config.toml
n_kv_head = 2
norm_place = "pre"
rope_fraction = 1.0
qk_norm = false
attn_scale = 0.177
beta1 = 0.95
weight_decay = 0.058
lr_head = 0.00744
final_lr_fraction = 0.1
batch_tokens = 32768
Each number is 200 + 40 x the weight over its row's rms, rounded and kept within 0 to 999. Layers, rows and columns count from 0. The size before them is the row's rms in percent of the matrix's.

# layer 4 MLP up, 256x96, rms 0.113, rows 59-95, columns 0-95
103,230,191,226,173,199,203,229,176,238,214,298,232,177,236,218,207,146,187,237,223,213,170,180,218,208,156,233,132,169,200,209,160,187,180,158,193,153,173,258,240,191,203,199,211,198,150,271,206,184,154,180,291,151,198,191,231,233,234,274,154,182,197,201,94,239,119,206,224,268,240,145,240,229,227,209,213,174,215,151,285,241,146,181,215,223,225,225,176,215,171,168,234,218,78,188,280
099,233,154,216,189,182,202,234,156,235,214,215,190,236,267,256,163,170,167,200,199,149,175,296,199,141,209,185,146,190,257,144,207,155,257,238,207,168,162,77,209,257,162,170,196,215,181,136,230,210,222,196,159,193,242,161,186,182,192,249,193,178,245,191,237,215,142,281,197,200,169,144,213,242,192,201,266,193,147,215,245,174,156,180,151,175,171,269,108,250,211,190,230,109,201,214,169
101,155,184,222,214,112,202,225,273,189,239,193,195,143,237,213,167,212,228,186,205,224,146,167,220,190,149,245,177,271,210,188,166,193,222,233,268,279,273,243,207,230,235,166,234,148,254,205,168,183,224,165,305,121,231,139,182,238,91,143,216,173,113,195,183,148,252,202,195,216,234,187,194,151,120,166,244,208,205,194,191,223,255,211,218,178,142,200,204,187,187,234,202,167,174,197,223
096,246,172,168,205,151,202,153,174,222,160,264,297,199,209,158,217,142,220,187,207,175,212,180,179,286,197,179,157,131,220,176,146,213,152,116,173,125,163,213,151,167,219,239,229,212,261,169,167,177,214,217,200,188,292,215,219,190,287,208,252,237,193,264,251,171,234,265,222,185,232,291,205,195,207,170,233,183,204,209,214,207,187,209,264,209,187,230,227,121,198,138,231,231,261,238,240
092,146,209,247,153,133,218,281,206,164,189,183,233,201,215,180,111,192,237,205,222,168,215,216,175,191,178,212,144,127,149,153,213,229,179,195,184,193,235,241,258,188,120,243,243,218,211,223,228,255,219,175,189,178,181,172,201,158,190,243,149,245,127,266,170,152,220,203,206,176,246,224,204,181,195,167,235,192,184,171,235,162,219,214,228,152,259,317,149,310,209,279,209,178,268,231,211
093,279,200,239,213,178,245,235,224,266,212,234,221,171,269,349,169,201,237,160,178,248,219,219,115,111,211,243,181,139,198,229,237,163,216,219,144,181,229,210,166,201,142,205,190,211,196,230,124,207,199,196,215,198,230,169,196,248,226,145,208,170,166,181,190,240,190,176,268,229,158,175,204,193,165,176,214,213,250,275,139,107,181,172,196,189,148,189,204,190,132,194,268,169,179,225,204
108,169,178,159,175,153,245,152,189,220,142,219,190,181,234,257,135,243,273,180,243,267,203,152,209,137,203,193,235,219,210,196,223,229,215,261,263,198,190,319,230,144,153,176,202,206,142,229,189,231,117,176,240,135,144,203,165,194,189,158,181,213,150,213,186,208,220,275,214,235,197,278,190,124,169,122,198,245,223,210,231,267,178,134,225,197,197,197,236,164,164,148,167,194,190,170,216
133,228,245,151,236,232,217,136,222,257,131,195,143,149,195,200,185,156,196,198,290,219,238,158,218,182,251,206,225,187,167,153,122,183,156,257,217,226,247,140,214,207,138,244,234,159,261,128,189,250,212,157,181,156,212,187,223,175,187,180,195,211,201,274,179,176,195,230,144,236,195,212,218,191,249,275,201,223,272,223,205,197,226,196,145,222,243,206,186,96,230,302,180,208,207,201,131
098,265,148,216,185,202,215,192,199,333,120,230,120,250,185,210,210,223,174,152,221,201,208,212,149,196,169,172,205,180,172,198,201,126,228,106,127,235,286,212,185,150,177,245,187,204,217,225,259,265,216,222,156,151,196,211,219,225,171,197,185,146,174,203,226,273,179,241,257,273,199,245,254,250,188,236,170,229,174,207,230,203,199,233,169,167,211,214,162,154,201,198,228,281,243,191,245
108,241,235,157,170,170,238,186,308,238,197,198,220,203,226,213,217,230,149,204,218,161,156,186,232,253,89,139,120,223,254,202,223,150,184,230,190,181,202,280,164,162,203,211,195,153,209,218,200,193,258,227,179,223,230,181,108,134,239,188,186,264,174,227,278,215,131,188,197,203,193,187,203,238,131,252,175,168,214,202,232,201,263,143,138,184,216,154,167,236,133,209,221,237,258,163,187
091,195,210,164,189,251,158,128,172,219,159,260,243,197,154,209,128,185,160,233,237,235,175,196,195,218,233,270,238,226,113,128,260,210,135,260,119,159,225,221,203,193,208,195,243,197,209,143,233,231,165,206,130,226,202,171,239,97,141,191,260,203,220,203,192,242,146,182,199,203,185,167,123,148,224,179,186,217,243,199,183,181,168,210,200,212,226,173,237,182,293,153,238,246,199,265,159
103,229,171,255,178,145,191,156,215,204,165,187,198,177,214,234,194,190,196,212,137,235,217,195,227,209,193,225,158,133,172,257,213,208,213,157,258,171,224,279,131,243,141,215,199,181,243,205,271,218,237,253,222,216,174,201,253,240,224,174,140,247,200,195,186,125,164,304,239,201,195,200,171,230,168,194,222,256,236,354,178,219,163,189,208,239,290,213,159,192,215,122,185,245,226,203,193
090,278,225,224,151,245,193,281,253,131,225,166,163,207,156,224,191,160,216,201,220,188,163,202,184,242,241,219,205,191,219,240,241,136,227,200,247,192,254,174,161,151,272,180,230,150,216,227,107,246,191,198,140,220,205,149,249,169,121,268,211,214,112,188,168,183,205,187,228,149,197,228,138,134,219,191,238,185,160,209,163,255,219,216,231,270,240,206,149,201,164,191,265,149,228,146,171
094,123,225,242,139,200,252,200,194,174,202,97,174,172,214,176,143,255,212,188,249,212,190,194,183,243,210,267,320,188,174,155,185,132,166,247,231,235,270,272,214,198,128,189,198,135,164,141,172,191,169,157,183,232,244,166,215,208,163,195,164,171,218,248,238,181,250,135,224,280,230,234,238,246,206,225,141,182,135,237,169,159,198,181,185,176,207,153,177,222,164,166,181,211,202,168,171
098,223,209,190,255,250,159,251,132,219,200,140,243,96,180,209,193,194,194,210,141,191,231,172,229,188,231,221,244,205,117,237,210,165,224,179,178,171,179,209,240,220,173,196,238,220,162,176,210,202,220,203,128,181,201,170,184,249,176,132,178,252,192,205,138,222,230,196,158,288,260,239,297,190,141,154,207,229,222,185,227,176,209,250,251,235,127,181,185,166,126,165,258,227,121,275,190
097,207,217,183,104,190,155,231,266,246,107,184,184,150,173,234,240,237,265,182,188,202,183,150,288,273,164,145,173,200,156,260,205,209,190,196,211,236,169,167,167,82,179,178,141,235,221,166,200,217,205,185,208,182,228,143,262,189,171,268,208,181,188,281,217,228,201,233,197,253,219,169,179,185,183,168,161,165,128,147,248,205,193,230,244,234,187,107,180,175,189,178,202,160,241,193,213
105,193,241,228,150,206,262,273,212,267,152,164,214,254,182,165,216,209,122,232,227,218,171,184,239,263,197,270,252,237,186,138,185,220,212,236,204,171,294,140,169,148,163,169,170,239,135,188,161,177,146,145,186,158,266,225,193,214,223,260,227,201,214,121,235,234,148,211,176,180,217,295,170,238,199,191,119,167,188,213,212,159,185,252,166,156,238,268,186,190,239,199,220,230,221,176,211
100,161,220,210,278,237,248,150,173,152,247,218,188,183,199,149,181,176,131,234,211,165,248,171,234,174,216,167,158,192,203,239,213,218,191,218,206,199,256,218,147,336,219,131,204,231,257,192,138,181,174,201,177,191,224,154,230,138,227,194,177,191,202,248,178,201,180,170,217,218,220,267,134,250,106,248,221,127,238,161,194,217,274,166,226,201,215,170,215,170,262,285,181,270,212,176,211
100,203,203,226,137,237,236,168,220,131,175,146,197,168,169,191,203,186,142,278,233,149,140,201,162,163,193,248,228,205,227,167,210,145,201,251,193,219,196,172,193,187,126,205,173,240,253,161,202,237,242,262,163,298,168,141,160,223,208,215,188,172,207,214,191,286,184,221,124,207,196,250,228,243,187,270,226,220,228,216,201,182,186,149,184,198,201,257,327,161,125,173,142,174,170,214,158
106,284,201,142,182,214,161,267,215,203,190,206,180,190,214,264,192,119,172,180,179,195,221,231,201,143,255,150,188,248,220,232,153,232,201,213,242,241,179,205,213,270,219,161,187,303,156,229,143,177,211,140,290,183,166,175,202,242,191,171,132,181,278,143,147,219,186,247,215,199,201,209,297,265,224,197,189,204,241,191,260,126,238,250,187,210,204,205,206,196,135,173,234,145,190,239,218
102,257,169,212,127,174,260,208,180,145,267,238,195,240,201,126,159,226,195,222,200,248,236,192,178,208,184,201,263,237,195,155,215,191,179,225,150,202,233,236,120,240,166,174,172,175,209,170,209,212,132,151,242,172,130,178,244,269,236,307,234,219,162,169,207,222,217,162,220,246,246,241,156,234,216,180,288,156,267,192,223,223,164,272,172,185,161,223,256,175,145,136,160,200,172,207,171
102,246,182,199,176,150,115,249,181,182,176,207,207,271,223,160,201,262,187,189,244,211,122,192,167,252,243,250,259,269,175,309,222,240,218,227,132,189,172,221,208,215,268,176,207,192,201,126,181,225,299,206,211,150,144,149,186,232,230,303,172,220,240,190,203,168,260,195,157,153,167,227,159,215,211,215,236,168,184,154,212,184,163,175,192,160,223,221,183,174,139,250,152,203,220,184,228
104,241,203,214,199,139,239,178,146,183,163,262,250,290,265,153,245,154,221,144,192,168,187,129,179,186,260,188,171,166,150,231,163,259,224,225,146,212,232,181,185,216,208,193,256,280,203,188,238,203,224,201,211,165,88,176,182,178,219,243,161,176,261,205,202,146,280,194,196,165,264,218,189,186,132,179,167,210,199,133,177,242,203,139,169,148,178,202,148,180,229,144,176,218,231,270,208
106,190,227,223,229,233,146,212,200,181,210,114,171,237,179,270,270,217,218,223,208,175,166,209,197,257,175,141,193,283,95,159,230,163,197,175,143,214,199,169,252,122,244,209,147,214,234,113,178,149,179,193,143,268,228,200,247,187,206,201,222,194,202,190,182,263,163,221,140,223,269,235,223,190,196,125,210,186,158,222,191,258,221,271,185,212,155,220,139,195,162,157,210,232,268,192,247
101,181,242,204,195,175,168,132,249,148,193,208,220,160,169,227,188,281,222,259,172,108,235,209,181,169,240,258,208,279,271,191,244,216,199,208,205,163,257,294,211,229,291,187,125,199,271,216,253,211,169,224,226,224,239,183,232,188,179,219,171,214,186,212,236,117,199,128,242,180,148,206,177,136,203,146,214,129,152,189,199,213,172,220,177,213,151,208,189,156,181,193,243,126,152,213,191
082,200,247,186,74,231,174,226,204,160,227,157,190,178,172,211,241,124,145,262,184,208,256,159,243,204,182,227,199,213,202,264,244,171,159,192,240,191,215,200,173,140,188,202,189,185,189,126,273,241,169,139,210,239,192,285,183,150,214,182,166,238,168,197,236,142,172,203,223,214,193,235,214,141,300,214,207,186,205,215,182,204,232,168,240,221,236,245,211,241,186,139,160,193,157,173,70
097,219,217,265,213,217,217,177,217,230,165,227,169,187,221,132,164,239,239,236,225,205,200,165,266,263,161,144,175,168,230,236,190,277,201,235,246,272,155,267,173,219,159,218,219,124,240,265,228,186,111,239,130,225,220,204,190,208,222,198,131,183,129,237,168,165,299,263,183,252,164,203,192,238,205,203,216,167,179,181,201,181,152,167,113,199,236,203,215,160,170,192,167,123,205,158,169
090,234,165,194,165,184,218,151,261,195,168,197,212,287,173,143,187,181,224,172,169,114,202,217,183,90,214,212,217,176,205,182,204,213,221,127,226,220,200,279,210,241,248,158,230,252,196,193,215,181,205,215,204,237,204,286,232,221,191,214,167,166,240,270,190,197,203,252,251,172,159,175,199,250,181,222,163,262,197,228,236,76,191,163,245,181,147,188,202,281,115,151,211,199,269,175,203
090,164,161,167,209,179,238,148,126,181,153,272,193,159,182,196,157,153,230,193,215,173,194,246,219,227,175,211,202,156,190,231,278,133,112,195,183,237,263,214,200,185,247,205,245,265,246,157,155,104,178,203,211,265,240,243,212,210,163,287,199,193,280,237,169,241,220,202,204,241,238,244,202,218,119,188,244,216,217,154,286,238,208,172,160,236,192,214,224,185,239,172,188,172,231,182,273
107,194,212,224,236,245,193,238,230,182,251,229,193,179,265,215,147,161,168,201,90,168,213,189,181,147,207,234,214,178,208,122,249,169,168,196,142,279,183,253,239,215,206,206,167,193,260,257,272,161,154,242,190,229,285,186,160,198,184,138,191,220,157,136,234,164,175,159,161,224,245,281,185,182,172,163,290,193,204,236,198,125,213,198,194,195,204,187,174,260,140,234,249,189,129,197,182
095,212,286,111,224,143,190,229,273,198,230,158,151,213,203,246,277,213,334,118,188,251,156,207,175,166,213,250,221,221,182,219,174,193,208,199,240,174,204,219,169,204,190,308,232,207,204,244,168,207,190,182,192,176,166,225,167,160,170,233,252,260,145,257,153,203,168,181,249,250,235,251,197,212,217,170,253,225,269,231,127,182,194,160,195,206,226,221,229,174,168,197,219,200,244,221,246
092,183,224,232,197,222,163,230,158,190,170,197,139,200,225,88,230,215,192,243,206,227,224,188,166,206,221,136,179,181,207,251,262,203,113,174,262,174,175,302,258,198,184,160,142,220,218,206,160,226,194,282,152,253,248,229,217,208,248,235,201,235,204,204,271,113,227,146,171,165,229,237,123,208,172,145,196,150,205,197,221,247,193,229,160,182,217,278,217,175,268,218,182,191,231,176,258
099,196,225,218,197,229,220,228,194,173,275,223,189,232,207,175,197,292,176,202,223,210,170,158,184,227,151,127,199,211,132,274,188,176,239,203,145,240,115,216,199,161,240,214,261,279,215,213,163,278,212,180,228,203,140,157,152,208,206,242,216,276,218,202,214,193,155,188,192,200,228,253,176,183,177,230,186,254,112,231,201,186,245,164,260,178,139,119,136,238,202,290,230,180,227,165,252
095,194,215,294,166,140,234,88,253,240,151,211,200,172,136,253,220,212,140,204,197,185,199,100,135,233,188,190,209,201,227,145,220,217,216,212,170,207,220,220,197,223,117,227,263,212,145,208,171,205,133,209,227,192,171,179,199,223,210,226,283,274,218,133,220,196,185,167,169,182,163,136,140,145,209,202,181,246,174,172,239,182,177,190,163,284,212,210,168,234,237,201,246,171,230,222,127
104,174,255,211,157,197,254,207,240,162,147,242,115,243,242,208,181,167,199,229,201,202,262,242,227,251,214,216,210,155,175,193,122,230,222,226,222,175,220,128,207,246,183,228,175,195,241,153,202,205,169,149,208,137,228,208,190,217,187,240,217,251,140,274,158,131,143,183,242,202,260,132,198,193,192,199,196,209,181,233,244,183,262,265,263,147,182,150,144,237,136,149,282,200,218,123,229
100,217,239,250,190,151,188,209,242,206,163,211,126,204,180,153,174,199,305,187,194,226,228,180,204,258,226,200,205,137,200,263,228,180,213,237,225,210,233,182,192,170,199,157,160,159,221,249,212,222,219,228,188,129,71,174,215,167,210,197,268,185,186,248,270,176,291,192,207,204,315,188,192,125,216,183,177,184,204,112,220,185,254,226,205,207,168,240,180,160,175,244,261,208,156,158,163
093,187,261,183,136,254,219,271,248,239,217,218,277,137,173,200,146,225,225,220,58,169,245,168,221,184,169,138,214,252,219,178,218,273,265,176,185,154,172,222,163,213,226,223,203,206,183,176,141,221,153,249,195,212,244,197,199,223,179,203,193,217,162,129,149,258,188,180,188,239,265,200,163,233,175,177,219,137,119,237,226,171,241,252,176,203,144,189,265,201,223,220,221,229,151,238,202
# layer 4 MLP down (transposed), 256x96, rms 0.116, rows 59-94, columns 0-95
100,180,147,156,187,91,234,184,279,265,182,173,276,187,310,220,197,215,151,165,177,169,203,173,212,255,182,229,183,267,183,223,151,227,231,158,177,196,255,259,239,288,171,224,161,230,226,175,250,205,166,171,207,223,127,205,186,231,158,261,178,159,182,198,198,221,211,163,216,149,216,152,184,154,248,244,232,223,134,192,279,232,182,173,225,208,191,248,175,207,185,269,216,211,186,255,160
088,220,196,180,258,210,211,184,210,210,183,278,227,111,162,238,259,242,278,202,206,204,243,211,203,261,181,162,138,170,200,133,130,131,239,132,186,197,225,226,201,262,175,194,250,251,166,163,238,181,155,216,247,174,152,236,172,176,245,211,238,202,202,172,210,212,197,187,254,160,210,243,152,207,236,182,171,175,241,152,184,85,224,194,243,196,267,193,134,217,233,190,265,212,149,281,171
100,197,232,238,161,243,207,210,182,221,164,143,222,226,170,130,201,132,222,164,189,208,277,129,212,161,188,175,209,188,160,229,210,219,221,181,178,136,210,185,219,219,159,128,146,258,194,179,226,185,142,237,145,167,148,313,224,187,205,199,182,233,252,210,260,230,184,171,128,174,219,196,214,206,277,283,194,211,223,228,233,184,202,195,174,224,326,266,203,246,219,122,199,203,214,152,240
106,195,190,194,139,180,170,189,229,293,222,209,230,144,174,192,210,193,211,264,162,100,203,222,196,139,265,225,248,185,219,272,133,210,209,170,257,184,189,220,220,223,165,198,222,216,220,190,189,182,99,227,148,229,159,193,188,215,118,164,199,241,155,197,191,285,166,131,185,254,205,142,183,150,199,195,129,247,257,241,173,120,164,172,270,172,170,256,209,220,192,247,185,200,204,242,215
086,222,171,82,186,189,210,176,207,163,213,216,136,218,302,171,176,249,203,102,184,203,126,172,214,177,197,194,252,227,223,216,234,131,214,183,159,231,105,222,218,246,232,241,221,211,234,172,245,195,235,182,175,225,194,119,234,168,216,148,75,196,181,185,172,180,266,190,216,195,244,152,242,173,194,215,219,196,221,197,136,231,191,135,256,251,202,220,203,196,170,193,226,147,157,198,168
097,208,157,291,220,207,151,125,159,240,238,220,185,188,200,268,246,169,198,223,160,181,145,196,263,117,258,154,191,198,236,224,181,237,200,222,131,138,145,143,161,175,220,194,262,232,207,110,159,212,217,193,248,241,130,164,207,199,156,218,156,190,161,211,218,245,231,202,243,192,149,210,135,157,239,244,167,184,296,189,211,199,178,260,254,172,201,163,169,149,196,194,181,148,165,213,164
095,270,209,153,236,312,161,251,210,193,214,204,192,125,115,136,274,209,209,230,172,237,209,229,173,219,164,198,256,201,227,170,169,145,209,210,280,295,212,176,162,297,222,232,251,185,214,179,186,191,214,189,250,219,228,196,220,237,243,183,180,203,207,240,252,134,147,238,230,199,183,211,276,254,257,154,173,278,207,203,220,266,197,191,231,217,195,234,172,221,260,204,189,183,188,200,243
121,210,197,196,261,140,249,119,152,235,212,183,180,200,189,161,218,212,196,234,261,146,249,179,233,183,209,148,208,273,182,157,161,219,142,218,271,201,191,139,249,227,220,217,229,176,153,155,156,262,205,213,184,204,131,225,156,169,202,238,135,240,223,197,209,181,240,220,177,223,132,190,299,205,228,269,186,208,240,255,232,269,182,194,224,203,273,201,254,110,261,196,214,175,182,220,130
091,245,132,156,164,163,289,151,214,214,194,181,220,203,169,213,272,217,211,142,143,246,137,137,192,231,214,240,176,203,198,227,223,170,157,191,270,250,269,231,199,169,187,236,258,205,251,184,232,168,242,156,144,194,188,239,207,209,225,240,180,94,165,158,179,203,173,178,263,175,209,227,215,200,181,212,197,204,271,205,324,157,140,223,110,189,241,201,201,224,251,199,178,213,220,168,171
110,162,187,240,210,180,124,191,197,236,247,202,240,100,174,171,133,219,207,170,270,198,229,195,299,161,219,214,177,220,243,229,240,164,268,240,175,196,265,219,169,141,165,228,220,153,208,221,131,266,184,266,245,111,147,208,171,208,158,188,180,201,218,232,233,213,217,202,180,152,149,198,188,206,200,180,165,253,170,154,250,167,162,211,107,149,207,190,245,179,167,151,161,200,191,257,255
104,227,204,134,196,163,251,188,236,191,189,153,155,149,224,236,227,208,195,156,183,166,192,285,169,201,207,176,256,262,217,186,216,251,159,224,171,285,234,108,191,254,192,136,157,161,123,263,150,228,170,155,181,188,148,215,209,229,207,160,183,180,204,113,212,254,165,145,253,173,146,225,227,124,239,170,244,204,152,151,185,262,179,206,199,227,172,216,166,153,238,233,200,167,228,268,161
096,218,270,170,161,193,199,204,236,183,259,133,211,189,137,158,233,194,165,244,227,160,220,142,235,211,233,218,263,177,207,72,215,175,215,299,217,212,183,193,225,156,230,228,141,272,118,221,172,213,180,216,202,163,136,172,200,211,151,236,224,214,189,226,232,178,204,168,179,191,218,150,174,136,201,155,237,214,210,163,205,296,263,262,232,214,235,144,221,180,205,191,241,120,176,243,161
092,133,220,147,216,237,192,225,231,234,203,209,261,195,237,189,199,267,184,198,193,142,210,209,188,119,240,239,198,180,241,248,174,190,176,226,213,231,126,286,210,234,135,169,183,223,192,177,177,193,170,178,158,240,197,133,164,259,230,221,195,193,199,220,201,239,236,174,186,177,219,152,279,135,191,192,191,219,232,198,232,82,247,202,88,192,241,151,264,174,184,171,203,279,199,267,261
091,232,204,245,266,244,159,192,192,175,293,165,218,174,214,298,203,195,121,222,125,175,145,223,233,202,169,110,161,313,226,163,232,282,227,297,174,197,244,162,185,187,190,241,244,261,205,169,221,156,185,238,171,171,269,217,233,203,229,185,224,147,208,147,170,245,150,206,220,195,241,168,195,235,200,187,198,165,162,191,233,190,149,204,238,226,241,210,167,214,216,226,201,132,200,225,192
102,216,189,275,207,186,178,186,200,205,215,199,141,295,149,190,231,237,253,190,249,237,189,236,157,260,166,216,163,191,123,119,165,223,222,180,169,168,209,185,241,155,198,169,222,244,210,160,236,211,164,230,201,184,196,294,238,248,222,186,277,179,170,207,212,125,161,216,273,153,172,209,148,159,196,164,238,163,153,230,150,176,204,155,224,211,247,219,247,263,186,280,153,201,264,130,245
092,229,259,228,175,154,229,118,189,195,154,256,210,242,202,149,241,183,201,171,156,181,160,146,220,241,145,233,230,184,211,247,198,139,193,193,191,188,228,182,208,161,189,138,169,223,230,71,212,234,231,161,230,276,159,134,193,215,190,280,220,169,185,217,188,168,242,239,160,206,144,222,244,210,148,145,187,237,149,158,166,237,280,169,222,259,252,186,237,219,187,213,136,245,215,128,216
103,146,187,187,147,157,212,200,255,212,219,203,210,194,261,253,193,222,192,235,171,134,172,220,215,166,196,199,226,213,224,203,206,80,142,202,238,201,233,166,192,156,191,207,160,182,171,193,186,194,240,198,248,154,200,203,163,256,158,206,220,146,213,223,16,126,143,119,190,256,199,249,172,166,167,171,215,171,232,246,199,164,219,225,165,131,171,201,166,221,249,153,188,242,195,211,167
088,113,243,145,142,156,202,185,243,210,226,179,229,162,208,141,204,189,228,132,158,230,98,242,200,160,240,150,254,185,273,200,201,164,188,174,129,189,147,200,259,149,205,232,238,194,157,189,267,200,177,133,209,267,194,220,244,186,169,239,237,219,250,179,243,139,189,225,232,135,163,200,235,239,262,206,175,259,198,259,138,185,159,259,146,211,190,180,245,178,245,207,158,178,171,192,192
089,201,155,169,212,212,130,204,210,238,242,147,181,227,128,223,246,300,250,154,255,240,211,212,180,215,223,142,139,135,227,128,175,211,133,168,167,196,202,147,222,214,232,254,214,150,161,282,202,208,221,240,257,208,183,237,228,167,229,172,191,186,240,184,221,169,189,207,281,223,218,179,185,180,170,194,235,220,181,232,150,241,198,268,198,98,197,190,137,200,260,231,311,197,208,200,200
090,219,169,221,149,201,180,161,219,253,147,214,145,247,154,162,137,166,205,206,193,271,214,175,189,256,210,216,292,182,134,164,218,109,260,190,132,167,245,155,184,174,226,212,229,231,217,145,319,203,169,202,215,133,245,168,162,202,230,205,186,279,200,242,186,210,202,265,193,182,150,217,203,279,236,207,197,221,167,259,144,154,233,197,151,249,215,273,188,189,229,220,228,172,211,187,187
096,188,248,212,261,239,207,169,209,242,149,144,189,142,155,274,283,242,246,243,226,173,223,203,191,150,245,202,180,220,165,152,204,209,230,222,294,116,172,186,219,152,216,187,208,191,164,244,160,160,171,235,158,193,230,220,170,169,194,218,236,177,227,183,203,190,200,221,239,175,245,202,253,153,144,272,205,164,161,162,255,250,249,161,275,222,284,171,121,263,257,238,214,177,208,146,201
099,190,165,231,162,134,259,207,163,195,205,238,224,216,223,262,275,192,122,196,155,259,157,215,197,202,187,171,269,201,215,103,198,188,206,275,163,169,242,237,168,210,198,193,175,202,207,333,153,158,249,210,168,185,236,145,167,252,136,189,216,141,195,164,190,144,181,167,160,229,223,203,171,237,191,174,250,164,143,151,229,166,239,228,199,133,152,158,223,212,212,258,163,193,190,265,189
107,170,183,159,167,247,237,175,246,149,244,159,186,263,239,230,262,182,175,193,191,101,152,191,153,182,166,219,209,249,147,185,170,169,276,155,184,199,287,260,170,248,185,246,160,217,180,190,175,181,192,207,168,270,177,159,194,201,202,199,244,208,277,181,169,165,174,193,185,242,282,116,167,210,217,242,246,172,220,283,219,266,210,131,262,173,156,152,218,180,231,259,180,188,224,212,209
102,189,135,139,247,174,192,261,140,109,189,140,210,193,132,199,252,208,222,202,149,255,173,151,184,198,183,259,201,198,131,196,177,223,162,278,185,225,200,170,198,211,174,188,212,189,237,218,207,177,142,215,185,191,232,196,203,212,220,201,282,162,160,208,181,149,163,179,206,166,197,180,195,212,213,204,197,294,196,136,173,196,124,279,201,181,203,168,287,214,183,207,230,146,88,277,133
093,214,188,177,208,219,168,236,219,200,193,175,168,253,150,143,140,147,165,150,264,266,226,259,208,214,162,146,210,113,150,259,165,187,180,217,209,213,147,150,215,220,135,168,220,182,147,211,132,212,176,210,236,192,191,174,245,155,190,147,188,114,218,222,276,278,164,206,196,150,184,215,201,277,282,172,168,252,239,138,178,208,189,195,230,243,248,200,223,237,178,168,171,267,216,254,245
090,155,272,162,193,186,177,225,146,207,177,207,213,160,288,207,245,270,230,196,235,193,193,251,175,232,307,188,223,107,194,191,212,203,188,195,182,196,191,178,158,194,145,208,154,195,123,241,188,161,144,166,199,146,208,202,214,183,214,175,273,171,257,255,180,259,219,231,297,160,183,171,165,152,175,201,224,232,204,235,161,154,156,232,219,196,167,78,247,202,123,209,221,227,195,228,216
096,152,217,156,172,144,96,182,232,194,188,269,191,164,189,247,228,154,201,216,203,127,183,218,126,176,184,185,223,208,238,204,222,112,231,202,199,190,275,153,189,213,211,275,202,259,168,138,195,207,273,156,221,205,240,180,129,267,159,204,208,219,194,149,140,205,128,282,221,192,217,204,205,158,142,198,232,172,204,251,259,184,185,233,276,149,166,147,168,199,209,209,184,227,258,193,249
104,186,272,184,270,195,216,222,195,312,217,168,153,115,209,205,199,245,204,235,168,207,162,195,218,227,191,194,165,241,207,222,210,181,137,232,183,197,209,220,141,297,199,215,135,185,218,257,104,300,286,197,255,157,153,155,171,223,202,197,202,135,209,195,178,199,186,244,238,211,231,204,161,184,209,132,205,250,210,243,228,249,190,199,234,219,175,234,211,153,275,268,235,237,182,226,168
092,202,210,201,212,153,220,174,210,231,206,147,176,237,199,286,165,311,185,261,178,266,187,272,215,150,175,226,233,167,169,295,218,278,243,200,115,167,216,165,233,233,99,237,243,220,214,247,215,156,208,199,180,161,165,224,131,155,228,223,239,178,187,154,190,159,178,183,249,209,218,159,119,204,191,208,217,149,171,153,221,206,211,165,218,149,215,133,214,213,181,240,128,195,226,229,194
101,236,181,254,213,225,243,194,299,188,268,103,157,271,116,164,167,199,216,219,297,239,269,198,239,226,163,149,122,262,164,238,192,164,224,169,218,199,218,134,207,159,184,228,199,140,217,194,120,214,215,221,168,171,183,228,169,181,158,263,205,209,233,236,187,196,285,190,183,164,212,157,192,254,189,268,172,215,262,240,200,209,180,246,194,182,222,232,233,219,208,150,233,228,199,220,216
089,247,205,58,187,192,126,170,221,212,213,171,193,233,181,115,191,188,238,182,224,129,282,208,226,222,172,205,201,194,126,177,182,218,230,234,217,239,145,221,254,151,244,246,239,259,236,159,200,154,187,194,204,151,132,237,189,211,225,161,206,201,189,206,276,195,196,160,141,153,254,209,258,150,167,206,187,189,189,209,268,171,146,209,172,190,261,239,304,211,203,215,196,233,236,222,167
100,192,157,226,194,188,216,130,326,161,223,208,222,206,185,232,199,148,163,209,198,219,175,233,251,146,229,188,185,232,170,206,247,256,267,257,210,223,278,175,249,224,215,198,238,232,241,202,252,203,230,113,252,205,160,245,196,188,158,176,250,157,248,218,83,245,169,209,268,272,183,201,215,192,241,218,170,222,128,197,222,162,183,214,238,216,165,179,164,147,169,249,195,256,189,252,163
093,213,192,171,196,219,163,229,257,197,192,239,240,219,151,154,218,253,281,238,199,231,127,202,179,147,204,201,200,259,223,241,224,181,211,154,160,276,152,284,211,178,223,165,161,250,224,237,215,210,162,241,182,219,247,219,179,211,254,255,127,243,192,224,219,139,190,133,232,246,183,257,257,280,228,188,170,163,146,245,186,211,241,180,224,187,254,195,238,177,215,94,143,162,197,243,138
099,144,209,163,289,276,225,198,236,198,235,251,220,213,202,195,148,156,212,284,207,218,259,213,166,170,243,203,191,144,185,219,218,216,168,207,212,208,186,204,138,207,179,170,193,147,222,210,163,186,251,222,134,196,238,149,231,189,255,159,177,225,217,242,109,190,216,218,201,196,265,251,310,249,125,157,192,189,253,218,181,219,174,217,151,80,157,172,226,212,134,143,176,177,199,224,180
091,164,204,160,200,239,210,219,170,249,130,237,262,191,162,182,177,203,243,119,184,132,258,178,113,166,208,259,228,240,136,276,200,165,155,229,206,190,229,221,171,183,158,173,174,182,183,194,200,214,197,265,122,140,245,143,191,208,142,184,213,194,161,214,204,254,233,258,277,253,188,189,237,248,246,297,203,214,154,142,141,220,197,273,224,213,159,172,157,162,167,228,194,207,204,217,223
099,156,217,219,181,172,185,147,258,244,240,264,272,173,216,170,216,261,192,152,152,151,131,224,80,190,202,173,202,204,166,157,220,169,169,286,244,180,282,290,209,238,238,248,230,219,221,200,201,108,155,166,154,228,149,236,232,195,173,211,184,213,248,161,217,235,217,195,248,218,241,178,171,238,206,217,231,233,176,183,209,243,204,187,171,181,248,227,266,174,188,147,210,221,187,272,255